Part of a small language model's weights.
Size: 9 layers, 2 heads of 64 (1 for keys and values), MLP 640 GELU, vocabulary 2048, 2.73M parameters.
Architecture: LayerNorm before each block, tied embeddings, attention and MLP in parallel.
Training: 190M tokens, 6134 steps.
Each number is 50 + 15 x the weight over its row's rms, rounded and kept within 0 to 99. Layers, rows and columns count from 0. The size before them is the row's rms in percent of the matrix's.

# layer 4 MLP down (transposed), 640x160, rms 0.108, rows 273-316, columns 0-79
105:39 43 46 61 75 72 41 53 46 60 63 28 66 48 24 49 53 56 37 52 26 51 20 69 76 52 49 80 42 63 66 37 30 62 42 77 48 33 28 34 55 55 51 42 55 68 35 47 28 28 55 51 50 52 62 58 20 34 59 30 51 36 56 50 62 48 22 57 60 54 77 42 49 63 45 48 50 62 37 63
096:55 52 70 33 64 49 43 75 30 31 53 53 83 64 57 43 49 23 15 45 65 55 63 43 52 46 58 54 41 63 27 58 56 60 38 37 46 77 46 45 49 56 52 48 64 26 68 14 55 62 64 55 44 88 37 59 28 37 30 54 50 55 29 40 48 97 42 26 66 44 60 81 30 24 54 44 30 56 54 32
108:67 51 34 52 64 30 43 55 78 48 42 55 45 25 31 56 55 45 59 66 46 36 37 59 46 27 63 40 41 70 40 64 50 98 52 56 34 58 65 35 30 68 23 38 49 73 53 38 49 63 58 45 53 44 47 75 31 43 71 56 35 48 45 36 47 50 54 32 58 42 64 51 42 68 48 52 59 57 76 37
107:31 47 57 60 61 48 59 14 40 65 70 74 63 56 42 34 69 52 99 55 51 61 99 39 44 48 23 31 61 28 43 36 47 66 23 46 43 66 21 40 48 47 55 46 49 53 61 62 16 42 46 52 67 83 62 51 42 56 19 71 63 47 23 42 58 31 49 72 43 40 47 43 40 63 47 80 35 55 32 42
107:27 75 29 48 27 55 32 47 59 62 56 65 42 61 70 35 30 51 60 80 25 43 20 27 51 57 71 44 44 30 35 46 56 48 76 39 59 57 58 45 69 73 61 25 63 21 44 48 46 40 57 31 47 35 44 41 36 70 38 79 43 63 46 58 27 66 00 69 38 53 31 38 52 41 54 51 68 26 72 36
096:66 30 39 55 41 34 32 54 73 68 75 29 46 51 59 60 42 48 45 54 43 17 41 53 63 62 52 06 48 39 32 49 33 42 63 56 57 52 56 69 55 37 50 52 49 46 67 40 62 39 91 73 40 46 36 32 44 43 48 60 73 64 61 66 16 49 60 29 62 66 52 35 43 56 80 54 74 60 86 58
100:57 62 25 40 47 52 38 61 49 57 55 68 59 32 61 54 30 38 33 32 45 43 55 69 59 48 51 47 40 26 42 50 43 31 68 42 44 51 31 32 72 67 64 54 79 79 38 36 60 33 51 42 49 62 64 46 36 61 66 59 46 61 41 53 53 46 50 49 28 33 44 58 33 47 88 31 22 70 54 21
103:46 45 75 81 68 64 69 35 59 76 40 42 27 53 41 55 23 47 31 64 53 53 57 59 52 15 48 37 27 38 32 21 36 33 58 25 81 67 72 60 48 52 25 64 25 46 37 64 66 42 36 54 65 80 42 39 63 53 59 50 42 58 31 72 77 46 24 42 35 71 56 62 68 58 70 45 64 47 57 55
109:59 03 47 64 24 48 56 57 35 51 66 31 69 37 49 39 31 36 53 59 34 50 43 54 47 55 29 51 47 58 48 47 66 58 31 48 40 44 39 61 35 60 38 62 51 44 51 68 57 39 32 36 58 82 33 56 49 45 51 72 48 48 38 49 55 56 46 39 70 49 53 27 39 35 80 39 08 49 53 51
096:41 42 50 57 49 86 54 33 59 69 50 42 43 55 46 61 49 43 49 46 23 40 33 51 70 70 77 32 72 60 57 36 37 26 28 45 88 29 17 57 45 44 29 44 70 59 41 60 67 49 38 46 39 51 50 62 51 54 60 38 74 51 58 50 38 90 19 62 49 73 41 46 49 57 70 46 36 44 08 58
097:50 54 46 50 84 62 45 56 65 52 64 36 75 20 63 81 45 64 61 82 39 46 53 53 50 11 53 20 62 45 42 55 55 61 64 65 62 49 55 70 55 55 62 60 65 37 46 47 66 72 17 55 34 40 29 28 42 54 68 60 36 58 49 43 59 40 51 69 36 19 35 26 29 54 60 44 42 48 73 31
092:23 53 37 64 41 59 22 48 37 34 41 33 45 54 53 47 67 23 79 65 29 44 37 45 53 47 46 62 60 46 31 62 33 71 64 61 45 46 82 48 38 43 21 52 33 35 52 61 63 39 52 46 37 55 81 47 63 86 65 50 47 59 54 33 54 65 39 55 31 74 75 46 62 74 65 40 43 31 11 56
090:36 48 38 65 32 50 54 58 48 90 23 63 25 75 68 29 57 38 46 18 50 57 35 15 45 47 53 64 26 54 40 63 37 40 67 63 66 67 53 68 69 33 62 36 40 25 68 56 27 50 70 48 37 64 58 58 67 25 44 58 54 67 47 45 33 64 52 44 64 51 57 66 40 74 32 27 23 18 52 41
093:60 71 41 56 59 35 51 73 32 65 41 71 74 50 54 25 99 47 44 49 31 47 26 54 68 72 60 64 31 40 40 37 43 55 46 48 53 26 37 57 38 43 62 57 44 72 44 45 43 40 68 67 24 45 50 51 43 42 46 34 38 40 66 32 25 39 78 53 43 49 68 57 52 49 56 72 67 48 38 52
100:58 51 55 67 38 67 52 65 74 37 20 54 41 52 64 64 31 46 54 64 56 52 58 68 47 40 46 23 52 44 46 67 48 63 52 67 60 64 56 40 08 55 45 55 32 50 41 37 51 42 39 51 38 52 60 91 55 45 47 51 63 57 58 69 32 54 39 81 53 22 52 58 59 35 51 55 06 72 47 26
105:58 66 13 45 39 39 34 54 20 73 74 66 24 71 34 70 23 53 60 46 45 52 45 67 71 28 30 59 43 43 81 66 64 34 50 55 68 58 60 35 43 60 41 46 51 71 60 65 58 64 57 73 55 48 59 43 31 64 56 52 68 58 54 23 59 38 34 68 78 52 21 84 61 44 45 33 38 32 59 52
101:39 49 62 53 20 35 57 82 37 33 69 68 58 57 83 51 37 26 65 17 52 55 33 44 72 33 71 29 49 72 57 48 33 45 37 42 39 46 34 60 34 75 48 61 55 63 48 50 44 55 38 35 45 39 60 63 64 83 36 70 36 61 19 72 09 59 46 61 53 82 73 28 46 41 49 06 46 55 49 53
099:48 88 60 64 60 43 71 46 31 58 51 49 42 22 53 51 53 58 65 87 56 81 34 38 45 55 59 24 61 58 69 30 22 76 60 52 55 40 30 32 41 57 67 62 48 60 58 59 52 56 39 25 57 29 80 54 40 56 53 42 41 49 56 58 32 32 65 49 53 44 33 84 49 61 24 37 47 34 28 93
102:55 87 46 66 53 51 32 51 48 49 49 69 46 61 45 48 56 64 79 02 48 05 37 58 31 50 67 32 65 54 34 77 58 67 36 32 54 52 39 64 34 33 71 53 63 51 86 52 56 35 48 72 64 41 46 46 32 43 40 35 53 56 43 31 46 61 36 43 43 60 73 56 50 56 71 52 63 58 48 42
099:40 40 45 75 40 55 42 58 50 70 49 58 54 62 83 86 35 25 53 58 42 29 64 37 44 41 43 21 61 44 36 59 32 48 67 55 68 29 86 69 48 67 67 73 59 18 52 51 42 35 34 33 71 58 18 58 42 48 38 32 57 51 52 55 40 53 48 61 42 59 49 70 68 69 51 66 59 54 50 39
098:83 75 32 60 31 51 41 24 68 28 64 52 38 39 42 25 21 60 63 60 53 46 26 26 52 46 53 59 52 79 71 48 54 32 48 73 36 71 65 49 55 67 42 53 55 57 44 50 57 58 60 59 53 34 37 66 64 49 65 48 50 65 39 54 53 39 57 51 38 47 47 14 68 32 30 65 62 66 55 46
092:43 43 42 60 47 44 70 84 63 53 46 58 48 80 17 44 53 55 36 51 37 54 21 47 53 19 43 71 58 70 54 47 57 06 49 74 52 48 40 65 59 58 42 37 44 46 49 58 43 38 47 50 59 32 44 30 69 15 60 62 47 25 81 56 36 42 71 54 43 22 76 40 60 63 48 34 58 63 63 32
103:47 41 52 78 34 38 50 24 41 41 69 65 50 40 84 59 41 42 50 35 64 39 46 59 40 50 48 33 57 56 70 35 52 14 50 48 52 73 58 24 49 52 63 20 58 47 34 50 71 65 71 67 62 47 34 56 50 40 54 50 69 48 45 38 53 45 46 53 39 42 36 60 49 37 67 86 74 70 28 63
092:28 50 53 26 47 42 36 63 60 73 55 55 31 47 63 59 46 70 56 71 35 39 45 65 30 56 63 49 42 33 38 57 34 19 47 48 46 58 44 72 37 41 43 66 47 54 42 43 43 57 68 56 37 58 22 45 85 33 43 52 65 50 75 47 78 50 21 56 54 71 54 45 52 54 48 64 56 39 72 42
095:53 78 18 42 42 66 51 43 13 41 73 57 37 58 54 46 45 50 59 36 66 59 54 76 71 77 51 33 42 42 48 21 57 08 54 47 77 34 59 45 43 63 38 59 21 75 50 58 43 43 34 55 40 32 49 28 50 48 37 29 51 71 60 45 60 40 62 55 57 55 75 57 69 49 45 42 45 70 70 46
114:63 53 83 43 53 49 57 82 19 47 44 35 57 60 28 34 34 60 36 70 55 76 59 43 29 53 53 66 49 32 49 65 52 83 61 55 67 45 37 41 04 54 43 57 48 46 70 48 56 75 38 38 21 53 23 61 48 69 49 40 67 44 62 42 82 55 50 59 69 34 66 41 51 57 22 34 56 44 54 43
095:59 70 70 42 70 55 38 47 61 54 71 83 69 19 64 31 61 76 50 45 39 64 51 37 38 55 42 25 52 54 61 68 67 33 39 66 53 43 35 60 34 34 61 73 48 60 51 59 48 31 44 60 08 59 37 47 19 48 69 51 51 38 68 52 69 54 48 37 54 63 56 41 50 76 48 44 60 59 32 54
089:68 61 43 22 20 58 68 51 49 37 56 28 45 56 69 64 24 46 23 60 63 49 40 59 51 70 70 39 39 45 55 45 24 52 31 70 61 30 32 69 41 29 29 42 65 56 62 50 70 55 66 37 58 72 43 54 71 70 40 68 46 28 26 73 46 60 36 35 83 22 30 69 54 45 49 54 69 46 48 55
095:34 56 85 47 49 50 63 54 44 57 75 46 75 63 53 34 52 47 33 55 25 69 28 56 35 65 47 52 46 56 50 51 61 18 61 54 30 32 54 35 47 62 57 16 24 54 45 32 48 43 58 14 50 74 50 42 41 49 37 67 41 65 47 43 62 57 37 49 49 23 29 69 67 49 59 73 62 20 56 46
095:59 39 40 42 49 49 71 58 69 42 57 57 58 34 33 48 42 76 46 61 71 45 59 61 48 51 17 38 36 35 74 18 54 37 44 30 61 26 56 21 46 55 49 28 53 47 33 58 93 55 51 51 54 69 57 51 54 58 30 33 39 26 40 65 38 52 52 72 43 60 43 37 46 30 67 75 46 68 45 45
110:65 84 41 34 27 65 48 41 29 16 27 32 50 45 43 57 55 63 86 63 71 28 77 22 64 34 75 54 51 74 58 55 48 70 78 71 50 43 46 65 70 51 45 63 55 47 52 50 44 65 48 53 81 45 56 72 61 65 25 29 62 57 38 60 66 73 36 32 58 50 52 73 40 53 44 47 42 57 57 57
099:51 65 66 57 65 48 52 46 20 38 77 50 61 61 54 36 42 62 17 50 36 45 60 33 67 58 47 69 27 59 52 57 48 65 72 47 61 20 56 35 39 61 46 46 35 58 62 29 56 45 37 47 48 76 28 30 50 52 41 86 66 75 42 67 54 55 61 45 79 42 32 55 37 50 54 51 64 34 44 83
093:69 36 77 41 40 73 55 54 60 39 47 89 39 46 70 51 49 71 51 37 46 32 30 56 57 58 29 38 26 59 54 56 11 43 57 48 35 34 68 51 44 45 34 55 27 83 28 47 56 35 58 51 47 61 36 70 57 47 57 59 21 57 33 30 50 56 59 36 61 52 52 70 35 63 42 71 33 52 72 48
100:48 75 69 42 69 45 39 42 28 38 59 55 60 63 65 54 44 67 67 49 61 37 50 48 62 42 63 36 58 24 49 53 86 71 47 38 48 38 59 40 36 20 56 68 42 39 48 55 48 52 56 42 54 49 44 31 53 73 55 71 50 52 32 57 60 15 55 44 48 51 34 44 59 60 54 56 16 25 12 46
103:38 64 07 51 42 58 60 65 53 60 47 33 57 36 54 35 47 53 72 48 50 69 48 26 44 57 48 58 80 50 48 42 71 14 24 37 42 66 75 57 46 54 46 44 34 45 56 40 38 77 42 31 48 47 43 35 54 30 50 28 38 31 51 39 67 55 21 51 55 57 65 59 40 79 31 59 71 36 52 46
092:53 47 13 56 52 42 39 24 58 63 57 57 66 59 46 35 43 80 59 71 52 54 45 26 62 49 55 33 70 50 66 52 11 63 48 29 50 58 71 53 50 45 27 29 48 52 68 66 22 39 56 60 29 72 67 55 59 35 43 13 60 59 47 35 31 43 52 55 38 53 46 57 47 34 51 57 56 59 44 52
112:50 55 67 43 38 26 46 47 35 50 63 62 67 37 55 14 74 61 29 46 45 53 61 44 86 50 67 35 49 46 41 91 64 57 20 80 48 48 45 71 41 74 46 58 46 43 46 54 60 70 68 63 47 57 55 43 29 49 52 28 29 59 51 64 67 53 28 73 76 43 55 74 51 28 48 34 31 44 57 58
109:40 84 35 43 40 40 93 36 37 32 36 40 75 82 45 53 41 44 72 56 59 34 58 68 49 60 38 47 71 67 49 57 75 57 79 32 43 63 62 48 50 65 47 46 61 31 36 53 21 13 56 40 40 20 78 23 49 28 48 55 70 33 85 67 50 75 45 50 45 41 54 76 50 53 32 49 58 43 45 27
093:41 35 50 42 63 36 35 44 49 69 47 35 53 30 58 38 58 17 52 44 31 52 29 62 28 28 40 40 58 57 24 46 50 65 56 67 58 53 57 53 48 36 39 85 38 39 41 51 35 61 24 73 85 26 54 68 52 53 31 46 46 57 48 41 58 45 70 55 26 39 64 57 65 49 77 59 38 67 61 54
101:50 17 56 46 42 41 63 23 57 38 33 51 55 38 99 72 54 60 60 53 30 54 70 72 47 41 66 41 60 55 49 55 60 50 19 65 58 59 70 52 59 39 60 52 35 30 73 68 41 58 63 49 60 41 58 55 45 50 69 55 47 67 61 56 56 61 49 20 65 44 27 49 68 76 31 44 52 40 42 59
094:62 44 21 50 44 47 41 25 68 60 71 35 07 75 49 58 29 40 52 55 60 41 69 44 28 58 38 64 37 76 37 62 43 44 52 33 60 66 39 36 39 70 42 47 44 44 38 87 46 58 56 53 42 53 54 27 45 37 78 60 33 82 63 78 22 31 53 27 34 45 54 42 64 52 62 54 30 37 46 46
096:44 33 28 53 42 34 39 39 85 35 43 53 64 30 41 35 44 38 44 46 44 43 34 36 57 65 48 71 73 40 72 77 65 27 61 59 70 53 34 69 36 40 36 61 58 30 46 98 47 63 60 45 57 59 64 57 82 55 45 64 65 53 31 71 56 09 47 49 45 63 62 19 45 58 49 67 37 46 54 44
087:64 59 61 49 58 54 44 36 92 78 62 44 63 34 53 63 60 60 49 48 69 58 32 39 36 36 56 28 61 50 52 34 47 29 39 30 24 60 69 53 54 25 78 64 52 62 31 42 46 28 40 43 42 32 26 33 40 55 67 32 38 37 35 50 47 45 48 53 13 46 66 84 76 44 61 16 49 65 51 68
098:48 31 39 45 87 60 56 83 66 39 53 52 47 37 54 87 35 34 31 48 34 39 23 45 63 55 50 64 33 49 65 41 46 62 44 43 52 56 61 55 43 63 36 63 43 46 26 86 51 55 32 67 51 26 37 41 64 66 42 48 49 63 50 45 83 41 61 53 51 29 52 23 69 43 50 60 58 47 41 58
# layer 4 MLP up, 640x160, rms 0.215, rows 274-317, columns 0-79
100:40 51 58 44 52 47 35 51 43 67 47 55 44 74 40 58 53 59 43 41 47 28 30 17 41 56 23 50 55 07 69 68 55 54 75 42 36 90 59 63 94 40 30 44 50 62 43 30 60 64 67 37 60 02 69 47 48 48 61 72 23 43 53 64 27 43 53 36 53 66 22 45 60 41 47 58 42 81 41 33
098:60 22 17 61 57 45 32 71 40 35 50 29 51 47 47 61 81 41 70 42 55 56 61 36 52 78 50 48 51 58 66 54 85 52 58 64 58 39 50 48 41 61 46 19 57 21 57 76 55 47 17 59 70 66 43 55 57 53 52 49 99 35 78 55 79 58 37 37 60 61 58 76 49 60 57 34 47 54 31 77
107:46 40 70 56 58 30 52 46 33 57 60 56 48 56 57 35 35 32 62 53 74 58 34 55 37 39 33 64 54 40 25 30 60 38 64 53 30 62 59 44 76 61 52 58 34 55 58 47 44 46 02 50 61 76 71 65 32 47 67 37 83 46 35 64 43 49 69 41 42 53 43 56 58 53 38 73 59 60 32 70
100:49 61 55 53 35 57 35 68 33 36 45 31 55 70 59 55 56 40 48 33 46 34 61 59 60 46 52 68 64 57 62 55 31 46 72 43 53 35 30 53 54 54 41 66 34 55 47 52 62 58 40 14 55 45 45 42 23 60 47 43 65 59 43 41 72 31 84 56 64 48 56 66 46 57 85 80 53 50 54 65
096:58 51 34 47 29 50 63 42 46 56 67 73 82 52 40 30 68 47 41 46 64 69 68 38 52 41 57 53 75 60 70 20 52 58 52 56 34 60 66 38 57 61 34 67 58 39 35 34 54 64 49 48 27 46 80 56 62 50 18 55 33 31 50 38 28 70 42 89 54 40 61 73 54 56 56 39 57 60 32 46
104:54 58 61 16 47 56 39 65 48 48 36 48 64 57 50 50 49 46 68 44 35 45 66 57 50 37 40 10 64 45 29 58 54 71 52 33 52 37 63 60 35 44 46 52 59 25 52 54 42 20 62 35 07 71 61 55 48 69 70 23 34 59 28 31 67 39 41 52 41 58 86 41 34 53 70 59 64 68 55 48
102:40 44 23 37 71 46 44 38 55 60 74 57 59 62 50 41 53 72 59 42 29 38 75 34 60 39 51 51 77 66 63 66 58 84 42 26 23 43 57 20 28 55 70 68 45 61 36 36 84 49 51 27 19 58 47 29 13 57 29 51 51 54 40 52 39 46 53 38 45 36 48 62 65 49 49 57 27 38 50 17
104:38 36 57 42 24 45 35 33 37 37 51 67 73 44 39 56 57 43 52 52 63 37 55 35 16 53 63 72 50 70 55 75 78 65 53 58 05 37 65 47 77 47 41 41 35 47 60 34 71 48 37 65 64 78 50 33 23 46 61 45 53 42 43 39 71 71 75 43 47 30 18 43 53 23 63 73 60 46 47 43
095:55 41 62 55 00 60 59 53 55 35 50 44 40 70 48 61 67 56 50 44 43 34 48 69 51 40 26 61 57 61 63 69 37 40 43 40 36 42 74 73 44 62 63 39 54 50 04 36 46 52 23 20 66 32 30 57 79 32 38 54 41 48 53 74 44 56 51 53 75 69 79 28 70 53 51 77 13 36 47 58
103:64 40 43 42 49 53 63 42 59 14 42 44 40 55 33 42 78 18 44 80 48 73 75 38 53 61 40 59 52 28 35 25 61 48 53 54 70 37 35 59 53 80 57 57 62 52 37 34 61 40 52 60 69 40 46 60 78 25 58 65 54 30 56 63 49 45 64 13 34 51 45 28 59 41 40 36 47 29 43 44
099:52 64 58 68 81 67 52 34 47 67 63 48 29 39 40 43 30 67 68 53 38 36 54 45 78 34 68 42 50 36 70 51 64 30 34 60 61 38 34 32 41 72 66 73 31 29 50 20 44 43 69 65 44 49 28 62 27 25 49 30 68 56 66 31 39 31 33 73 59 47 54 70 46 43 50 48 36 42 60 62
099:48 61 72 17 50 28 44 21 66 34 59 65 53 38 71 88 61 62 62 53 33 41 39 60 53 42 44 41 45 59 60 37 67 66 50 63 75 59 24 39 42 35 45 56 36 62 21 57 59 75 31 63 58 25 25 46 23 40 53 42 52 46 41 54 58 42 42 46 57 58 34 49 44 32 66 67 54 55 27 66
093:59 50 49 63 75 26 36 43 33 23 43 74 71 64 49 33 24 38 55 59 27 52 55 78 52 42 61 42 67 73 49 84 41 44 67 20 35 42 74 33 77 54 56 64 64 22 36 53 26 48 49 31 71 56 50 55 46 49 63 42 16 66 68 50 55 38 40 59 60 60 36 49 60 57 71 38 21 29 52 62
100:08 56 58 33 71 35 63 19 47 62 75 36 55 29 44 28 47 36 38 46 77 31 47 40 42 36 67 36 45 62 57 62 45 51 78 60 41 61 00 58 64 42 31 24 61 60 57 37 52 73 42 49 44 42 51 69 40 40 20 41 15 29 59 57 43 45 47 41 25 71 41 39 34 70 74 62 54 47 54 49
107:57 62 22 33 34 50 55 73 44 26 36 75 37 45 20 43 40 64 44 52 20 33 46 61 47 47 23 74 52 45 24 42 52 46 56 67 33 82 62 40 62 36 51 67 57 74 46 46 38 54 53 52 76 68 69 48 48 50 56 65 73 45 53 66 42 62 50 35 76 51 76 41 54 67 35 50 42 55 67 50
100:63 79 35 57 56 73 96 57 48 12 49 50 52 72 49 66 37 35 31 52 49 62 65 47 34 45 33 71 39 37 48 51 68 39 48 40 44 57 54 74 43 59 20 73 56 57 51 31 39 63 74 52 69 36 68 49 29 43 56 63 63 66 43 48 63 63 48 50 47 53 49 44 53 42 56 63 64 65 20 51
098:57 48 69 51 44 57 54 36 53 86 60 63 45 58 60 64 45 37 75 46 56 34 75 32 57 66 38 54 58 43 60 43 50 81 43 41 35 56 48 47 75 40 41 43 73 67 82 64 15 37 45 25 16 65 54 66 52 38 38 67 36 26 37 59 33 56 70 83 46 49 53 62 32 68 38 52 48 29 46 70
103:51 72 58 39 62 65 45 90 81 50 68 58 46 44 48 45 49 33 33 43 52 55 28 62 54 58 35 73 49 36 41 44 61 53 67 51 66 45 47 61 73 70 40 34 33 32 27 40 41 42 49 46 55 70 66 42 51 40 49 69 47 53 45 23 60 41 28 37 26 66 63 41 46 52 49 68 49 60 39 45
099:52 58 46 48 60 51 61 23 43 41 74 38 52 50 62 47 59 52 54 49 41 38 55 54 55 37 60 28 50 50 58 70 28 55 35 60 69 63 31 42 75 34 40 20 55 68 41 69 91 28 62 55 41 56 47 41 62 19 51 47 52 70 42 56 41 38 51 53 51 49 47 50 52 68 60 43 22 38 49 32
098:44 41 63 56 28 63 53 33 37 51 51 72 56 45 87 33 42 47 66 49 49 68 68 74 38 33 34 52 75 44 32 58 80 51 50 56 47 61 42 00 54 63 48 42 38 40 30 43 79 63 63 66 59 40 83 58 56 30 62 22 48 43 41 37 35 52 59 80 63 41 54 63 46 56 58 34 32 50 59 64
098:46 64 62 18 27 51 28 87 56 43 23 27 79 61 64 52 46 21 63 43 73 45 47 59 27 50 85 27 62 47 55 57 44 69 72 18 64 62 58 32 35 52 50 38 46 61 58 37 44 45 45 43 64 62 42 76 50 68 48 52 52 61 46 39 37 51 62 40 59 86 46 25 31 34 35 64 55 34 49 40
101:61 31 66 57 51 45 51 63 27 37 57 45 77 99 60 51 58 34 32 59 47 59 36 56 50 37 61 24 78 44 33 51 45 57 40 19 51 66 77 29 42 74 59 65 54 73 39 61 61 44 50 38 60 43 50 41 42 21 54 58 71 66 73 34 58 66 72 35 61 33 18 52 29 54 44 29 54 67 44 54
094:29 46 67 42 51 50 45 62 38 50 64 51 22 26 44 36 51 24 51 54 54 82 19 44 59 53 66 51 46 51 63 32 56 55 50 49 67 45 54 25 37 41 51 49 49 51 42 44 99 33 41 47 54 29 54 47 55 45 62 29 32 63 34 31 44 42 71 69 48 36 48 53 40 47 58 24 37 56 28 31
097:54 41 65 34 56 45 47 43 41 24 60 30 51 52 54 66 42 43 55 67 26 36 52 54 31 34 78 50 53 38 57 84 59 55 32 31 29 52 40 54 61 49 58 48 73 50 47 46 45 46 60 44 33 68 67 34 67 72 39 73 35 54 31 23 23 52 38 76 36 53 22 55 59 45 61 57 64 55 58 55
107:54 30 63 54 61 58 58 49 38 47 44 00 42 59 68 78 70 67 51 46 46 50 57 49 66 66 38 44 35 42 34 42 50 35 54 72 67 49 35 44 32 44 30 32 62 24 38 44 30 39 56 32 27 49 42 40 53 53 73 44 38 49 68 59 55 44 40 23 31 59 58 60 69 47 59 32 52 43 60 61
094:48 56 31 54 58 35 67 44 28 39 40 49 45 58 56 58 54 62 27 77 47 48 69 36 36 64 28 57 56 78 45 44 42 63 73 53 57 66 51 56 39 64 45 43 53 32 54 72 49 42 51 48 56 65 61 39 52 72 46 48 38 39 32 30 40 36 47 51 65 50 37 40 21 49 56 48 49 54 61 43
093:43 31 27 50 24 45 23 70 33 67 33 77 65 45 41 49 43 39 37 30 34 59 43 42 75 67 43 31 34 40 53 50 58 51 51 43 32 76 54 02 42 91 66 38 87 39 88 44 61 45 47 71 49 63 58 70 51 64 35 39 53 37 71 52 22 52 44 47 57 46 58 47 85 58 43 44 13 71 67 44
106:52 52 57 55 33 65 60 85 27 28 64 28 67 63 15 26 34 36 48 51 41 38 45 69 42 41 42 72 47 51 43 39 48 43 30 53 38 46 46 44 72 68 06 43 63 16 42 70 28 48 44 42 55 48 66 46 55 61 41 51 30 56 62 50 48 71 33 34 86 50 54 64 58 55 41 40 52 55 77 17
097:66 61 59 75 28 74 59 47 67 57 16 39 55 43 65 62 65 22 48 31 45 39 35 45 52 58 56 50 76 60 18 73 47 69 52 52 56 81 64 57 44 65 58 59 80 89 59 39 33 35 48 54 56 36 47 23 46 47 75 49 51 75 44 40 67 64 43 43 50 35 53 63 66 70 47 54 42 50 61 52
107:51 69 31 71 58 78 43 17 30 78 44 55 29 51 74 15 23 84 46 77 55 55 13 31 68 35 48 29 53 50 54 54 79 82 55 44 63 34 53 58 57 38 56 20 35 67 56 57 23 47 50 48 49 73 31 60 55 63 39 59 54 71 64 34 57 59 44 50 45 58 39 39 43 54 63 48 55 53 70 55
104:34 61 55 64 37 31 56 07 31 54 42 75 35 50 56 49 27 74 48 47 40 30 52 62 16 61 48 72 56 61 41 50 44 57 69 45 48 64 48 49 55 28 47 81 54 49 65 36 53 37 40 46 69 46 44 24 51 57 55 65 52 59 30 50 45 63 56 51 56 42 42 38 46 50 18 63 64 23 31 12
100:48 75 40 48 24 45 26 38 67 78 61 55 39 50 45 27 47 46 59 34 58 56 33 63 33 58 62 58 62 28 50 66 66 32 20 40 56 71 46 47 63 75 38 54 65 38 76 28 40 46 26 49 24 45 58 49 35 44 67 40 48 55 42 42 53 78 58 41 50 83 51 29 74 52 54 41 57 47 80 43
102:54 41 41 70 38 32 62 50 49 35 48 60 46 41 31 33 57 27 48 54 59 74 29 57 45 54 57 81 45 59 44 62 46 51 66 68 48 22 45 42 45 31 63 51 39 40 58 64 47 29 66 28 34 46 41 58 82 65 41 54 66 71 37 19 50 86 22 34 57 63 57 45 74 44 59 61 60 49 60 70
101:71 63 16 32 39 59 61 27 66 48 67 67 71 31 48 58 50 27 71 64 47 44 61 33 72 49 68 65 55 58 68 62 61 40 59 40 45 14 57 70 61 40 35 56 11 58 51 25 48 33 39 37 44 44 65 49 39 36 43 43 40 30 45 62 06 35 57 39 42 57 36 83 37 51 30 36 54 14 54 49
097:51 61 62 43 53 40 62 49 45 57 53 80 32 54 43 30 59 54 38 54 47 25 70 55 58 52 69 46 29 36 38 31 44 16 59 67 57 45 57 62 45 52 26 35 62 59 66 43 32 51 52 36 58 44 62 73 46 45 49 65 32 49 70 50 51 65 43 38 51 65 44 57 42 59 47 35 61 46 63 71
110:36 23 52 31 59 64 36 27 67 42 28 29 44 55 59 43 44 55 59 53 37 68 51 38 48 38 70 41 72 59 47 56 64 53 76 65 37 34 51 61 56 41 40 49 66 41 34 40 64 65 42 69 29 47 56 61 38 45 40 51 53 63 41 48 92 52 43 69 58 16 76 27 49 49 67 47 36 43 49 28
102:56 21 44 56 37 47 63 41 45 65 52 35 54 54 26 71 59 35 22 43 44 50 63 42 61 58 75 70 75 62 51 46 50 67 57 22 47 38 64 49 17 42 39 14 56 33 55 73 63 47 31 47 45 29 58 64 49 44 59 34 65 57 65 54 52 66 73 66 84 38 67 37 37 31 75 54 27 42 64 42
100:58 29 58 55 49 60 59 63 54 34 56 43 46 28 62 62 38 55 37 44 25 26 71 52 35 88 43 57 61 51 68 48 75 58 48 46 69 34 65 40 71 57 49 43 57 57 66 25 42 50 57 54 31 50 39 40 32 57 60 44 32 52 52 45 22 50 40 55 65 59 36 32 46 53 49 50 53 67 59 50
100:53 35 71 46 49 62 73 57 48 40 61 61 41 51 31 42 44 34 45 61 55 52 47 46 53 37 65 62 27 73 28 50 52 54 55 16 48 50 30 47 64 36 71 53 00 53 70 51 37 32 56 44 73 45 59 33 60 21 64 37 53 69 38 51 36 43 58 35 71 54 65 23 45 64 44 46 65 74 60 41
099:44 52 53 65 56 52 30 49 24 39 53 46 46 20 34 68 52 50 41 48 59 62 62 56 48 56 26 76 36 41 53 46 38 54 47 34 42 63 44 41 65 08 24 39 53 74 82 77 53 22 73 37 64 67 56 57 64 49 33 65 57 53 70 51 55 45 00 46 49 43 49 63 50 56 54 41 47 33 52 31
096:73 60 39 59 37 55 40 45 64 46 53 51 53 61 55 37 53 73 71 50 36 19 42 55 33 43 51 54 50 54 43 44 27 69 62 27 69 66 37 54 53 57 71 39 55 44 70 28 48 26 50 64 40 52 47 49 57 55 78 27 43 41 34 46 53 49 59 50 40 58 32 74 31 54 52 52 45 58 49 54
092:37 50 63 31 45 65 42 69 54 24 49 42 22 61 38 28 17 75 31 63 59 11 75 46 30 55 68 66 50 53 71 47 67 33 48 56 69 28 52 59 65 41 10 55 65 61 44 66 71 49 60 50 41 59 66 38 52 54 41 63 59 48 69 44 30 39 33 21 42 49 39 33 66 57 23 56 71 55 59 59
101:53 37 70 43 38 66 49 38 49 00 47 40 52 50 69 20 61 47 69 48 69 58 37 44 39 42 20 42 62 64 57 37 69 57 55 52 92 29 72 66 56 56 53 23 37 48 56 30 67 39 59 50 34 64 57 54 45 28 34 38 43 36 47 40 45 62 62 34 47 58 59 26 41 36 40 45 45 36 14 59
094:37 28 70 53 20 70 40 21 38 74 56 61 30 65 61 33 54 40 38 64 26 60 61 34 43 69 54 51 44 45 32 50 35 67 57 59 52 39 76 59 49 60 24 63 31 57 63 60 66 67 45 77 41 19 52 55 36 40 50 45 27 43 50 66 09 34 57 78 51 44 60 69 61 41 59 42 67 39 45 56